config = dict(
    num_attention_heads=2,
    num_key_value_heads=1,
    head_dim=64,
    norm_eps=1e-06,
    positions='rope',
    rope_fraction=0.5,
    init_std_down=0.0,
    optimizer='muon_variant',
    learning_rate=0.0105,
    dataset='wikipedia_en',
)
Each number is 128 + 32 x the weight over the matrix's rms, rounded and kept within 0 to 255. Layers, rows and columns count from 0. Numbers have three digits each.

# layer 3 attention query, 128x256, rms 0.0953, rows 0-127, columns 64-127
132129195148171102099123159127106157130068110120117146136130106136134121120092118117088159122097128126139118120115133106160147119087098127103171131141115142144132139142191103143114103096089129
145143141130090127130150172141107160184153121123133157100148076131131092188118153130079120103152146116159120143129111131126133116146163112113120074141119175148153146181128117152109155082132122
129161100158134129161120082168126165135104117139184105138149141140107103166132136158132139156108093099113122114147144128103121126123154115128127090105107107156126125098185118189135084099127114
128126102134159128126072142085184114151141122126125109120120094185125151074129033112107143114101117168176127130120137102126123096166085179137173184163132145092113099143113162104130123116158118
124154129161127112169124143195158121088086188161144105162083108135151144113082146143147080100126166113154156117155124071162127138113120141097163158105076159108141135077112169136100092101146114
106147107161115164131091092154109103117121095127122107110166091122097106108114155155151090186129105054096091148126096136120086200048114147142141085068135165127149168098142109188136152166135173
100135040150130129151137083149105113175138130127128145119155140113126132193120192127083121134124096106133124115178109156088143163136106126111089121101095126145139129112113158154131139144183145
129150094182111081086088131126161110177143115120113149091088132126127135161141109104145124171097123091140175108248110149143147145097144131075103107185086167137074157137185140104098133173106133
167147189112120191124124106165088173148154140096061167113120134099133157129120205110160148089152106167110123111069114117059122092136091102117175141153055100128144119101121177162125170139163102
152130124099128087106178205156166150125130103119110134141192140054142101109142132103105164155113139117143150114146121130138156162115103130128118104178096149132098150151082133057131127127150153
151105156108115167171117145137087092047162165190220152095158082099078110155172132098065173065120166128089197171115120139157088120190088125070114079185168124098109140108168122152131170128122078
157103109140084149063106168180132058102152089091122103149157114134171049122154105158110199116117081102176134093169122166124115142155154142107132130102121124133153111147072182103150158178080121
134111148144116082146159148178159156175228120147146114126131143135133122155138168143093196089136129104085130155134176161171156156166109118124125101088097102194136129170149163114148068107076086
169147106228132050135159100204130109195105140129084071156132180171097149164155106114142068129174145136116134106081143200099143139063132105206163065154120166099072103150145112170095126138185114
159126091135151091121103132113131149113155082143140119092101170093096146090186186140072094080165162115144128153074114074100112128102163133116083168130237079108121088156141134092068160115111139
156155055147141161139153182175085094117038190135124129169079110142137039141128093039208119166175115091131116136142115108164129162126167124138164091084139165094135115204153136148150134155069097
107144079112112143172165126150146123112144113115128112096117148103126139174117107131126114125148112104150122136090136120095121184119168120140089073079180150109150141149118156117118112129123123
129122128059097143135150168109120105179150146131114153115119121111137140131149098160106143103139107154171093123115115106077168162115107098141095120112133173092167107181075131116151144132125104
110124064146073166177146141155150134145148081130153151134113096115070135170152103113080100109147099091110119128080119119108168176107101106110100105096142123118132128157105100148110174096108122
124158172132141146105121144033091141113121171155120091141160159107129136147110105113124163160115138189128132152128144165115112091150123112123129144119175132179081082113152137127150142176120108
124139076073149139174095152054118086178120131132113167096161080139074169173059161171037129149187073134124102093105123151122199104155092090139112139127097080145170180119156100160095131163153139
115122114039071076129108153071147125085122125099169129150152091134154208125082090125063120109145132157103122162117124097085159144167108106176109131144140083147114143194134149174149131129081085
122122089098074117166170092187133152115154097129159187121145127174089133147126206145066061147140088124099186103151137131158201183139075140123050109101108115169106110147143080119159150095113141
096148166173179168080183117164093136164136146116105147120135128115162093162135102081100107153084145113204079080163115163118099084194113119084149086141163178179126097126095122095128082111152131
131121052102121094095160122088122137133134156164094132151146092143114086108227135135157081182105086132134133134142162165208110102130068145133105075133123137165111148128122115160104095105169121
133133120116124143140126102111133143062111141080125169129107117152116171092089165112138215125139165171138158141170137170102161123203100132100165132159106128115059174156138106182118145111126194
146134095106135189089178176151209123206098100093111113183100160150152072151113121156148091196102108062211037049103061139078166125060170100115137100111101160161140074118171089144151120113144190
144130137229157088114130164081123143116138166163100123112122110123129069150123145116160157120122143083113127117139130165140116096094175172116089113130129122126118127178169108138139169112177095
120107127083113126158104108096107142060134086130141090108101139125107145183145145166103175068106118133126173176135167137165115149115065100172085148140118180129098183115164140136127080111113179
170139148057148067144091112122168129115110127131081163146160124178111125059169080154152103112156144098137139154138130132156127139073141098140088184152128144155113137158095098148116177148126173
124142216090145136138119173099147064120193097193193094147117077162125104090152147087117158141124095137138133123144147145154104163182132164094092111159141169160114122149108119101108156099153055
113171177076095093127113070174095195130121132140135056106120088130137148119108114113053126112076113100101151164132077094121083152094128107090109115144111155145139145137163105112150151105113117
144162115082146133162112116150142096124187138115182161129163151128142074133100090122116185133058064104127167128115083099112143186200068074076088154123105198082124119105152103116127139105137087
141125157137129092119133120174207086208090102157120102115131137099112165152061142187140164127099176120094162080109131089127144138076111136125173126129081113059148159141144058157118105132173080
187165146186143222188131087181114078164072131155080041148125102152147131126134089181156073137125147169088118100081087120170091050083140147135159101114100131157080119133128059096135131138108163
128082106162134100125144092154119155187148116156113160077095111126093127165160114134133124104131133132182163145158117136141135144184127149141141131122168078097164104105169155139079122135083181
149149153102104147115097114150094128130131157139105055138157056144088134132148150144111104110147132091130114135150144067134092109170158148073187074116106123176090148159118079180104108090126125
119126189119168118157119165107149155097127088154146166143130140114150114131106136103175133172072132107180100101181127125164138112145153069123117133114117133095104138147113160079163097137119073
129131158190091108092140126134103129049203128146097109139139146129113165137160116103113166086160124131102141132113094109127122090126107128106113112109143137133154128101149083116164158174100120
107065168173114117171147136153071065079104188149098121099167098146152104096141123147136075131115107154117168216118121119137126175162093170094120156173116095109121142046083110146124133099190108
107116149138106053132085116114166112100159113129188100123116140140121147113098106106155202079128139167114148094132099133132153102126117096147098143144109124142174133072138096141113120084114157
170153157113076153132107150157099114208148060169046108175132152138187114131140065124131129139138144145145146099079109102134090094094135078181182071100108169104130162123109102175147088120149122
121160108145111112127132177137168149070130150089107161114150115153136108134165122114113129094133123119187116125111120130077100159135113140065128164170125186154153192092146142127110112077047129
126144103123158134076125087073134084097116158135146130137136152080111116157110114093131087077110135080124073172154081125096187171203090113075109098090114114163109153156173187169139133131134137
132171098153148175136092114129128137136118133109122170088092106136139118113104081121212141113136114066178088071169171156148149173140152201136092095073107146112117134152137145118145120156183104
138129111130148097129083131088166119126161068142059141066106094108123120131125097077208165140193134086134129097130105165145114127121086160121139140138113133130061129156176170107154102140135127
146120095125098133201109154147181096102189113114124127158111191116127109111172053092157119152127051090139098087147116148077153137123136082139140104066104133138166147135112118114137145088118130
197157076133091165163115049133136143140142174135092140120146122143111113161086116129123127135134141119149154127112100098070088185161086158138120110116145122193105159120140122151089162151156129
123087103092078130074111118087129168116076137138216099046095100122168196156117196145110127081160151137083114126143128087156145122126106103140101135148116109130092126130078120176111093103171161
129109108088116172124131099173135133116076115111133144183173154098124105110109160189126074113213079131143102191104112102120136199109095113153122152104149164177105193122069147175082141108113081
189098111117136125133142154083140132180157087147071136114134147201154076154120154130112172162118067106140131107143163124074143129085172102172166114149134121105187101088114112151154170188129131
164120121114174097114146137142144161166112164136154133130121123128142099150149065119100075213168149089116087099156079094122133125121155123156107091134139126125103078143085080130171142106153213
108143115168139139111146088143153082173166148111155171160129113141141065102104139121124116114135087182164055100104145187074132086085115049115126110153139131119081082130093158170119079147174188
043105176045136105140090199075127170105093071171169137125152131125188180137140154188115189123154128134101167145117087160170135130074124124152135145164086140110118122125186149144160175082185147
152115058127103066114169144093120126147153149056159179124136068171171099119142095064162081169144094125146087147096119145117158116131096131130136106105094195156116143225083120106126143113084051
071141138157118178153134099125158111111123134150153193061167092167091164164105107111075129099187201136149157134167142111191114095072121114101084132157113132127160123147151159206135128118042132
142148113128119120167085128075125158189094109125124095097143131132105126149126115131114119117120115117119115105059061096149145100099137142172128098153099119131092160155144133173095125107123129
200072118110098142190208102184116108066171120082140196096164091098118135156071169151075163090134134109163163169114120168120084064168064146067080137159152148154136193119131136207136090135133109
162095255155135132115029091213128085035141026188174017199050140121128209053185172162195162108088195255068132178145152074156158081110197032203149227153138109093079130095143175118139062141096171
096173195104175148160086154157178172102119133069104152098117137159151173146106156206165094144082110141089096117113145083114115159093083071140135125100149140120102112136152130094124159123187152
053126154154067107126185151171071130143146121135145062153124121088141161160135120093132099098187159130140100123183154133076101136096116135093095144136125139147175103178176146111130164132167108
118079184069148145094098109119153134153128132068180115076110134096100151121098155128137179094158090202120135170148120118129104046174132115124154116102116155089127164179200127234123129137129087
104143091072152116129071107125149175141116140072145131125105110149108115164135067074114082170105130135148090126115098115081149143162172144153104177135122078172112088168127103055080155115156151
100123082127172155154156229160151120214144157156140150115182134094162132153115098108122124133143132062145126111095120135083094143135101155105119117108142157123113105124134107123131180128121127
103174106178100146119154133136168104071157145137142129141085134117100145145136111121189145121135124115103108131124163136123118124151172131140151109093157126128104102127174130136064116139181094
147143146064133097136132152128077161211087136106115147150157133223148119093089158138102063120149110115099084160121091153172114137112183117168111121166111118115120099102065136146191171117088240
139178115190136109170102093121144161201093114126101123151096180129093076125117138172127127152122120151167138111179128120133132129113150139124159114126098158057074149109169116160108111134125183
152141103120100175146130151121164158140116139111142095147150151155162125144119080090107066171082083133128140103121143120120178168159151122078204120090137139135069150143071118138162127117039140
102112141097141180132172086157114119086136153079097111142077119124098123129165196118106174126173089146135112175155129127157169112208070094088163071135107074124132136072140103130094106119168163
108166106127118115179163147129111126146104156096153144140127144103107119145122130149115064109160169090131147135148104130154141067114159145107144116142130137153144168116108106159132125103118157
133136095150118112124155116156126153184139133116111138142130113144116125141152152138132094164086133134089112149118109104115109160123107133103125097134119152122136130114096147139142132115109153
078152109143115134152194150141071189074129127081087206176153097154109157181089170147129142131115124133156149165115129153130118157122155151131146102057126152090145126091153166172084105093128177
151169181138138116151069131097137116105146185197178120091128103169101114135145131132102184154145188148082153119138075122143156085088134138125121183161126087102168148080130131169153092100209094
135109125096137170161081127110105125159103131138162153116098146188151072099131193139106136192089098174140164131090134102082077122144077119140137077102145193106055130102148170173116104089123091
180063136092157157127195114110185145155085106103132088143141141119176131145073114138141147113182185078204111152095071113084167193164160137127147097094176152075142137178128121145139141140080110
100131106144094153073108169148149129174085087095177126106143130123134136155095147098105104134136150115064182096138105113095106123102124127127134098098158162156119088178145140099148124093136137
140140151140137065113128137074183116138136115184174131140081115091136081125157139127089198071134129143161165122145129115157126074127091135019168120128107093129114127157164111127156077074107131
207147125132084168147100099135088186095093152146069133197193104175159146124133117152126065171112147100174093132168125104093082117093199141076138161140086101119101140076152150124119126112159116
094183124173098151152145141159140161134060136067134129173149147152104090132123121118126101154115196143157140133139177126086086195079107133121097055171184120166211084169119135152136133117095140
120121135141152163124084098165153157118149131154093186136130065125102152102135138142132169108147117108113159142087102048189110169069147134096063172121155126160129138150145128107150157130133025
182091134092124096150042095134118148206089120154159108176181121162130227073194138101048084134102171200111138132128071080158146138121099095156083155139133146142130139144105129097178147138060181
160118105090153090160093090149162139187123110142128154122142120156118114100118128141113111166098111112164118141159128105121161149104103137107125166122117133096098130107125119132163090135082182
131112128119116127134129048134128141159142125136128130133124129161107154087161158143103104158122151163135082122113105094130139131105107105133155151127109186115135138131074130117165099135112189
099158179091178114092123154118135102100103138093139060139121115136149130164131087120170143119164161119152155092122148156137111127087139127144126140114129148122106105178163107126145086118142073
088115137087085174119094057125101176182150108123147116124099153158148186166134175144133144164106142173061149113155072101133073117089096066152100102116131122123129121139115142139162145069115166
161187160143107101181127100146155111121141103089160144104130158131114087090130103104117110097088061111153132152117071099120124161103112158133124073194134126111083074151062084123130162138133105
199103100142126100156114065187083091182131143136142169153175095116091183118129188148078073134121153143087112113138132098096146196146126154106135145130128159135126169076099141137135149113100143
137125084121088128089136097124138130216119069124062106131113093144101133129130105125111110140147127084147090062096130100129144120111139140160088122096153167178166082155124122150086169162139088
110092103160167164133144131083120132125110072107100166120117105140072137086191132065084114122178157138090093113078174151131134124136136098159173094135130122152100162151093078115146137097075152
118099139160084195122122118136140132177103109140185159173156113152194179086134159092142158152132105103167119146150131134103108067158086134111172064045061119130152161148179098158147097084139191
151132084164185076156091155123147122101110093096162131129099198195124124114137115077152171116088073121178112095207116195168185213163196108123144124088082200121158178149184135118147170195152130
144153127160084132131111107201134128142122144142146120117172135157170134085128089163088172099110119144125163152139115106117118127103142109091124115145158120125107119163131105139171085098090143
122088127102104120197140156090158073147116160147169130147113121105137106076105141118123123089143078134149192151174067140107128178165098160121061114180127095104114133086133176165130168144125065
067137171117083121131115202136129121116125126179137158076098149189097124113126089115159100099095116061143112141172093104136114159138112164095067095134111112156144093159155165065111153079131113
143112102188146099128155131106122113141125142196094112069174116143147166171187145122147155093178121122115210092171118080151103146110085172036079086151077127146139099069089186170098152143163131
176115157105105111165100034077134139099113135148123089140140164132138077102083099137161166138162161162110166130113129133144149117143129182132144170186080131152142128115166158146121070176149184
142188161125119124079144130081142115146044146133082114109145061157102137098134142079054112118128177145107124110110074153115088084198111158159127151108173091150121127107126054112168045108130098
146148111152100133128111137140165111080111110148135073109150129131133160140165111131059168168163161156176094117110101113137103114175172133140080101106138136180152086154113131137118108146128135
061141172162096132087131116203106093113227197154145144082146097118171110082123128160074144125143144085131105148153178173147126159130152116119148105173111182140151128156128091160093136117146129
101093081133166101138090171133122129121179191113123156174068123117096113115137165107117086123092085133184170115113086133127127102114159160140128117156123134134118155101081146096127154147100102
130176180136070088130195123170122095154124114056131096138083118123147117113142139138117108133166090114128083095116124134121154076090133210096152147127132158116148125115081081143106111164143129
110140142116156142108162134141129141103089132140114147073143134164111197094071104054125147115164163098137114127149114115127106166124165117113131166100174093108133160154117152170191130044136121
087094093135181163170096134065080150112161095140122171099125125103136193111107111173114180181067116174093120151150124155113089098080092109111155052087102137107155102179154112152132099138145190
114131115109121156143187101148141083076175120158138189066143087088122156185119144106067139065114162098115137143119171102146128147099135153058165120162132122176191212090146129133063094093083065
141084129088102151173105114144109115077067107159131138113118126135180094145149196091162130155128144099153183097121114136115101154110118125156082072143105147105116148167115199125117101095097117
140100063176123190202185137099119084149203137145097146086133113178112132140184193119113110173138123138145105151120116145103139120100104125124108104193131082113106188076124139166191126204129119
116142179122140137108100173102045138095139118106117112122121082189104096151151136053153149091154153111104107134172117170139101143097113133134055136139161148173078139123078197146183130147183149
172094097106157182200101204128119116149117129144083069133118152103116066144132143151117094152178128127040147182135168118207135111122127144164168117119147176168112079140091147101138107132139115
118118077140142155143140094109136151139141101127118188158126176100104119163196128104086096144086127094135153060110150105084169140125094123119163143140124138110152122132145154144135137077146114
090147111136092119120144091127119168143165153170124147076129136134139152135103180137126116136087143152154173136123126110171089127146077183128143158103109132194157157092099130165110084135106118
136121066169156139121140116138128105107070144071214121130127142096120136106103154122108123179147164084142151114178090137131076142165099092108155067151098141121081148109168166113085149117128114
054093122121163179122148133122182142072179047170187152099144167110109097152151117107144184169102106122102112111095121168172144111226157123165074176146136078107115160132126143125104106137107148
114099117123189125106147154151096131120115108130099151099141140131102121096133130146077150139175127099115118131066084097114155232112137080124115104089117094117136091140138148105111151141115164
112139124105157108137172149170199112173085119068165126162118094184080094120144144140118129125138098123155114046098105150111107147093143141083169082107160179138164101142170110212131113144092095
146198096121164133167112126150125141127154165104117147186149178109127098126122098159111142161150118122139100088142084148131128116169125102131148144125127152180108090081120169148125105101141088
143116137190095139161172059171084158101155086154131097114131102080151129127081131121152144180167128062121107094152121119109146115069159151098121134084124106133138117084168096117119110091167102
178144061101097077135152150133144107146149119115145171101151085105171123158097122129134150113165109128121110073109127166162252154150097126157075137087111155104156167138135161109089143166101143
137135209199148157099133183129089109127143077132161102130153102131140101104113101143121163091138083120090180138138131091126139129112154118183157149149148103117061161106179105124151109160101208
089123068147165133154147138107187157137140099119127150072115123156198109180108119084162091175135146094142132145108115141113151136169112109174135098082177174191107219125093140090076142126178199
113090100157129086099144084137080149149125146138138142230161125152139136169135143156072118111111119104171130130111102132103095089124077095121143177154106129158107078080154151135115140138136116
147085155154094117128086116160132118130092111127130111110115059097147194165141160160187146146113169075121091103163078156081144064109121128172102117120163083137211142037107129108093105160131118
124166118123085110141064162118091152118118141103088167134110109074109130154128137166109112100137143152120130160116106153109117168118103139190160068073093158158131164157130174113164063132159097
079132171143164165137048115114134163099124148184154127157152129112129084122134152120104117157152164140129100105139098038113132111137193159172138156110131107082128076171083149054123127159052131
132126124127104090101147133133049143125115158086116144173152116132178133098166075146123139122099133116171125124133124180160136141191155113123151087168154118176102111147115097087144085146170072
121143088147146156085126137137105117151131099208094183113078158142173097130126133108157108144168140117135109104116112129159143095110157109162180159093182164122099131066159102137172086134160093
111057148128126191120148143036078107089125101122134134138135102156122151121155148164157179157157126083104098176096096121166136122089111176183089115087125144149085123081027097117121169139124097
129146061173174130142142118129149155139108121156154136125123152196127131115153208215127135150144118110140069139088159139127109153177137142089110110100090109153123126152131129141151073081127177
092060168096155163119090065186092127129092181088093181142124163155098145052113155106090164081163162058054115155115098121170116113117134115078166166179099155128110135216192127114151113106121098
# layer 3 attention key, 64x256, rms 0.0874, rows 0-63, columns 64-127
062151188144175142118171157083114095000122093100078054136117121111196078087090083097255163090124148117174140177180146161109071053135150120081112175101150098067173156171158124120114092136132075
073149153156126147129183135128153091078163086129116104098134108156120105186175123166165111146100162121150102128127181158130119136106141087158149109152123114117125151104146104141078145146159057
143143084157112156117139176145111200076146096183127144101075134135174140108169125092145193126166092114176135101124156129097150042093151142120051123130098103136123131156119136090200173124154108
053139173146107140130099189104170134083100149058142142173068104123112068111103109135141139108150126118148132206168123103113132159104129096099117111170166112146136136078155142119081120161140152
148082099173088131109127088110143143214129144114168166083129125149117109119158167116062107166128124087103125119125131157200122129121110138114100136130126113131140083092100140107119151147130175
159113137166113103067164097124125157160139034195136138166098125130130078102203131122164110112097135124150116100136180174123104105089176115203137111105142100131167099161156129107120064111105161
184138106135124076098122088154113120255175121215198195140167175121121162139197241104058000068064169095108042083116135096107159140055153064094176100146160220123111100069074072067135192144089137
103128184162128123077145130131098116187164112128133159110109115121142131130136131131075096146097119123076118109116113186079110101154103124166128110161083053100073093108116109129174170117110127
137110113110175097159141125143087135098099115123139136155118106130139101142131129182183095093131114158088215082114115137044156128151128104140132169079146115186111185143199107118137122138080123
160172093079141167117151134126136144082108062105136154147138065172134184125082128129103130144193141177110136141118082116116151130130158125111119157122170100163168141110146120164184170147151116
117205137136067121100147114077132118060097126109103152102091134157143162076103150144125138151100149124174115115135137186203052084188083200125146148115120116197140125092153138062121056142147113
122084054108192066148157115123138127079141146167122146128063056094127124123118092115120137169163149103133038164153155130143152125131115136122064135077070168131135131156141057155102115164163125
124121071152134136149120139123105134192102078104114090173170141126103172116153176114119121137102172092181066133095113168108137213086168154110151140149140205099170137085127139111114095188081192
115074159119131140126147141131163085172111086100112136154065137155086122151133130132129148104149100155127132117129142121153160129122106121149137148159110122137215077130140102153150155146106106
166104106068089155096095070136103111117168155164107131099156146162141100102151125114066156137107135113145102158131110083109167101163179119134135141127184156159096184107128183160145202166136141
162129106111092126050149213117158175093196126127071113126158130146162163166141187132097088154181145146160191162112155166097144187159115172180134166115202097134151155120113144126082143142084126
158162087144134113164168158214099094173157169098130157109128108052147105192084102156161107113110093110114082072107157170134142159121138164185110075129106196163152096090072120155120092069127128
146133086152116099130118124205095095224123154143153176083133169136094112162105173144060095141091103122087098108122080162115085207101143173170105132103118179151184130110069163153150148107080156
171154098116103103097114071151093181255152108103133120092163140129110137215132176131108062161074118177148078112136156110096126198115083128134140093147149116132144085100116135141137134128122182
149130153133111139132092148089178172044075124144104114161044113086147108119106036134188224134149070163114165108107148115081137083136136143170183187166151107161095129133177122170102127101142101
137159087112098128142133158178020096188134155135107169133115146084129076148091133115116143151124091084149096145113176152143141109102150141090124112169105136092157153162091084106148154105084094
115129126111056089193131094129160168086162179111070086136153117130137131093121081154135152149142083119118121119109105141072142093152125156127136151087177112131121121141131110125133123094166151
130153155149137162133137172081124139112110118163092138143119137099151155076176083070151121051107132083124132094111154156143122069124142112103098165129144131101134078139137154096067148113133088
122202140172182109110126123134152170157148124160119128220196187100147192124215093059150085157152133112138152160159159167154120163113158078116086155205118152075158119070134138116091116115107106
118133111094113132159166138085131124075105082100136137127134066151163142149110114091158135124169167108188142172090102141088107078122106102131125135116172095179164194164182111151150146142133124
116085143100154125081119179081146150135138088099123060134167101141119083203091133150167131100079060167165146138109135107125111133135116077153142158137118091170129139098081091115074136133170159
101128118111086115147176147149144136119191143180115107167107135109156137099137075084128144115125185142114179109143138146116107044148141150121169099135130139098148128153156138117120144052169082
104130126147129104137146143148134096057092201124117066181167095109121083167112157141143096096131116096124157128132142152135163074153114137106080152078116143116187097098114166122102091120126112
125119102125169105139144127117106146116141118140164116085126103145130100141171183159148130131185125109071114095114121077171127090106085098140062107142128152144180162149100136132071124102108060
118076103069080101140092090112102129203114175156100153161141114161140140131097131111101125154098115119116164124100143104107122126086057090145185148139161111117160105120097123081127126218120121
100163133138107118118126117137098078082105090130145119173118136053158078129115151133135104139131181065135122121186113207144142090096109152166080115105174128146097111159176116079168126114174121
123057151199129083133125174133143086162145118114141129126127134153123134202152170191102112105111139158133096161117166084133156103098129076126158139135102119199151140155120157080091143121143127
181142140100123111127097131141100112118101089166176102166118166139124145154162130180077135184155137116122178108144103131055108168071101146117123075128121149143139149148154110136112107115122142
199150115106178120141121135106149100172104162115151139070114129136121103159100108145186145092136132144108095131195121129164130156147118118128138164139175153116142137101134114125141142155107135
149136141101090114087112162063117134157093131160123120104152153158151109113181189103174111076133120125059160085110100119142134105115125118150147123124105088136106156107142124163145136150091134
083134127157128180154181099105146096101107102077091117089102182070181093141069077109146149189165151096130096095166142150173139090147081188140131066106139117146107111093130123150188119090111106
111128123171132163092139085116097112209134174102075113130111132127103114163124161077148149121090121135180107146110161072103180144095107093108139127124094095142115124122158115128108100113162122
153083128178098126107157158134102113207132170154111105139212089124096163174149134133114181178148142156174110091118144097155126123149134081129107102138133184148052129158141085122068145166107167
120101129092112154107133158162167135149142087143155097157102170137127185090160120103126127122141153073127167145139138149084179145150149161156070142100141072129129093174132165108125167143152126
107142119076084086155111120090137164119122130103146170082091189170139105168136143139124096118179084148110148215125133112133136180149155153103146130077150100158116157146083164131122159089108110
143137130122187136084179084060164101142112087130067142125135128168143200104155134083128129157144140110123131125185082149113129118096087159097128082130046139115181113122138086104128145131145141
100136122101126087136165081154099175057116163099160160139122127132154171136150109120124170126164133133067161123073154151148158115107118136146157142132093154072107129103104083123137093133186142
108135104145118151078161097166185127132164142161141077117138099087130138165160138143148061197104151136102116177122156120131082118116105175182102122158144176141118140151106140106093130088145094
109164158124094118072128124147117119136148095141109101123184091188104075112173170058140119099050090162079122154094132108127134138129126098117038101121141112117166089100143118157142130128092123
150199138145072133136195176142126144088120066092098074083086125177178147109193112113195116154109188161110085161123117141143122120110135131107119151134115109146128109166156152109135182135100098
076061105143151119141149165128159145074133130139156171119110091123121120165105097108096077132151126130146162125139064118102131138133153144155144147112136115119147188087097172116142186123155117
076135094141118151139102121143103165109101107154086172155060091146056058120170181149112141143152096129096105182133099145151076202158170107136100108209123119134160162116159197103118080148125119
158045122149129075114113131138107107192070144135153154152131139123097151115131141123129116095118106138164164126104114097135129148140133097116205053154154116130158090118110166096123108112121080
064119123158098137171172090135152153132143161109142088174144051099177126140113124116125088102081132160151101103148149163137053070113137180144117172141137150101114140159169140148116095107134124
156121134153117121082099187055131073095148142104116143106152173150141111110116121170181103128126165132101162109097105080135122088110092105197111101096126094075130121139150076131132161176105134
143087152139074119143150099147079115141174157108143090089100093159160161084117103121139097133150119150144137111134089125102137123076073120135135146155086112098106144127144133107154147082110152
152139134130121151103068101172120125193085167155118134186141134147171149091179158152151119070114074111146114162105120118114170169127132148126165151192175067137167158150112098141118144111180120
134145102145160130147115109135135187125117156125121083130153084126132117114153142149097143111089102112138056159147169140119108162117157140138108090158116130194124111134128157117147180085142162
144143137103123173091086127096059179183107149130137146107130138104101158096114173095162159143107167124122084133130141144125114089128137105099129150122146120134218082135119078112117135075121152
107118146114082094104104163150198100108171123152123088127094159089125157158135104149161147095100125156090121167144135164161121168124137149160077084115037107062106141106149189134117080135106115
073126198147114165048100171101127115132168133165090149111076122131093095165108145105080133102115163079052129075132142178165070102124150130135106129135141072149128156191122158144136112111138136
096159157078130115084195133116177098161108127189144133129094155115103150140131170118092118079195079130089198122089160140119137121162138091091184075128171226088120105149151093115149174110079155
095128148160144102151200163089114087113121099129091120095136151118153089127076090133169153165087078118136070133150126150098134138119198125112117127178152157106068131081152123155157140127124130
103105121135142159142134152086104148100140144124108112143087114117173131126161084094128089143099099122128118134141135158111210230154134176135104127101135109115141147129099129106140135165156143
125100099122101137117185117087222149133115090145193167116152171121128092128135082144101148078090095101123180107129110119128164147113104144086089113098114191093114154135113091157088170125129162
182142138144122042103146115092127108148121095139115125132104131112149124095197113128105089172103122106143160139155121147161080146113154129153116141132087123128127080094122140103133152170180138
184149126127140132101102171144066163108139184115130173107126162126160121148149151116164171141092127183160148097153126131086153126123192151128144116176091107152173124136120110162144118146173103
071116138079082089107117111145117124155120094150107121116127102093159158169107176073085179121127126110099138158087097109133133138088119090153112139172151109108175143084112156111111090141130166
125175157151091168067095168077119148134101122132114087112174115169093161140130097119121091142105106098132197161126127114144152140114133166109088124109095186167118154131119089140136179156219099
# layer 3 attention value, 64x256, rms 0.095, rows 0-7, columns 64-127
165101103169162103110127170140153105116087209114171171151102096110154118134078159133152149106144187135145174108122135096159148162173117106093194104140074127109118154109168124118174164197125098
133104092130098123133172146120123180134143125100049144118087190144158098151159065097140100110107093188143112172118084153182128150139079106108087165152069195163150133136095082116145132164103145
116184117135134167172198048128110139130143137117172132127127155061162138163068155113161090099093111113149140146136149118091088146174127080149164026145146170205104184123174144135105091133076119
195048109109117125124158191145109143171127110094143104164145127111121077100119144154125112046175096147156125139141156126146151145154147062150137119115167158109162134091102142105089135083119116
171175075146146131096081145139170154143159070055097113148087156135145154086119171178154104101124047182156115103088140108210174152080174085171125148130093091134137122127123116088159120164124134
085117119082089154108145156090091108131119126142139168094122144094157191125129186128109161129095130130086086132104112142146097125077085176063158126104151154091145181136119112161159150119122162
087153124137063157166108072179133179105128149126111089102108161134160098166164179094099116133063113125108100178096059105124120180150066102105164155100098147140167124099125149114068103167168156
137160121146087049180150137138136117120143111085117127122146133085129115168107110105173095140105085108093189170124111099080126160117161181150176143137087104124126116121163113139124153125178165
# layer 3 attention output (transposed), 128x256, rms 0.257, rows 0-6,64-70, columns 64-127
135096090156099135121128113137097141118115127168078140096120178172137174136121084116175076160083044094142108154082080083128104159084178112102142161150130106085198161131149103175169121144121117
171116103137151093154077137146123100055118109105119147126164116109119160147108159144105173163097096066105137045123157181126131145087157122129121148127115087169143135046188157134118176145118147
132129152128134081065152139152145116114127188151143094106110088102102097116173087130109158192091072193125146142111078130148127138064174102151119130140121176136138137059123139151189163114138124
170098142093164102165144145117134122184144118142115103149109113126126158176144163094076128148094134065127181140178194103171055130150146157157103169153061085091087134099103106086126153157137107
099086152114097117193091150069131125147202154145175165101103141207129128149087145083130131074086094110119125134135153128149149094059117118065076203149127180097124098120163167067155144176087133
155098102158142165077158107073109115152144148110076140107117080158110066140128113109106133158070142139182087121141134132089104134114116114086131106155202114131158148255107172097091112100087103
100098124100172138108144098083153051007082132168187158157102116089124106150137219138090095111164134113148135119094121136149153114124110120095148118118122138131111144118117137193127112179158134
079100172109166064091155166124137173164120099076182097133113081136159091120201163089125172152160155151078186146164163202149177167147117133098127049074135108187082085101092170065108136080158127
142106146074124113090177098074119135098139137166124151113146115132082090109123075117146130138152087139121169195110105076095088117153135131164155179147092093174114094229061119110157133107147166
161156091131163237182106112137034075114138121097111103199151138149101135142086144077198125044184151088141129102123121144108150102182075151118143151075100104142104106228156155101084110115122158
089154101178130081128118121053098115169122178113092145150107129142128110134126147155158100116163133120196090105105068176146114118144155188179188126097157185135113151176135105153139146167100211
160130089119163150102132117132081188077091113136090154168182085095173156112138090166172140137108136067130114124144113095099114144180133172127135035134127072201161078126058101185113162104119188
139174162148091144120164112149173172085093129127107085106105164112096149117127196175165091108132140077105186124139153089112114109178152118173124160116068151138079094058151086138146112179172104
064158115130124099124121153203104120134081112082121117164132161150106136178107106202181088100173128155103147100128105096123174157195152164167098105131103092130153111198146067125155107127141128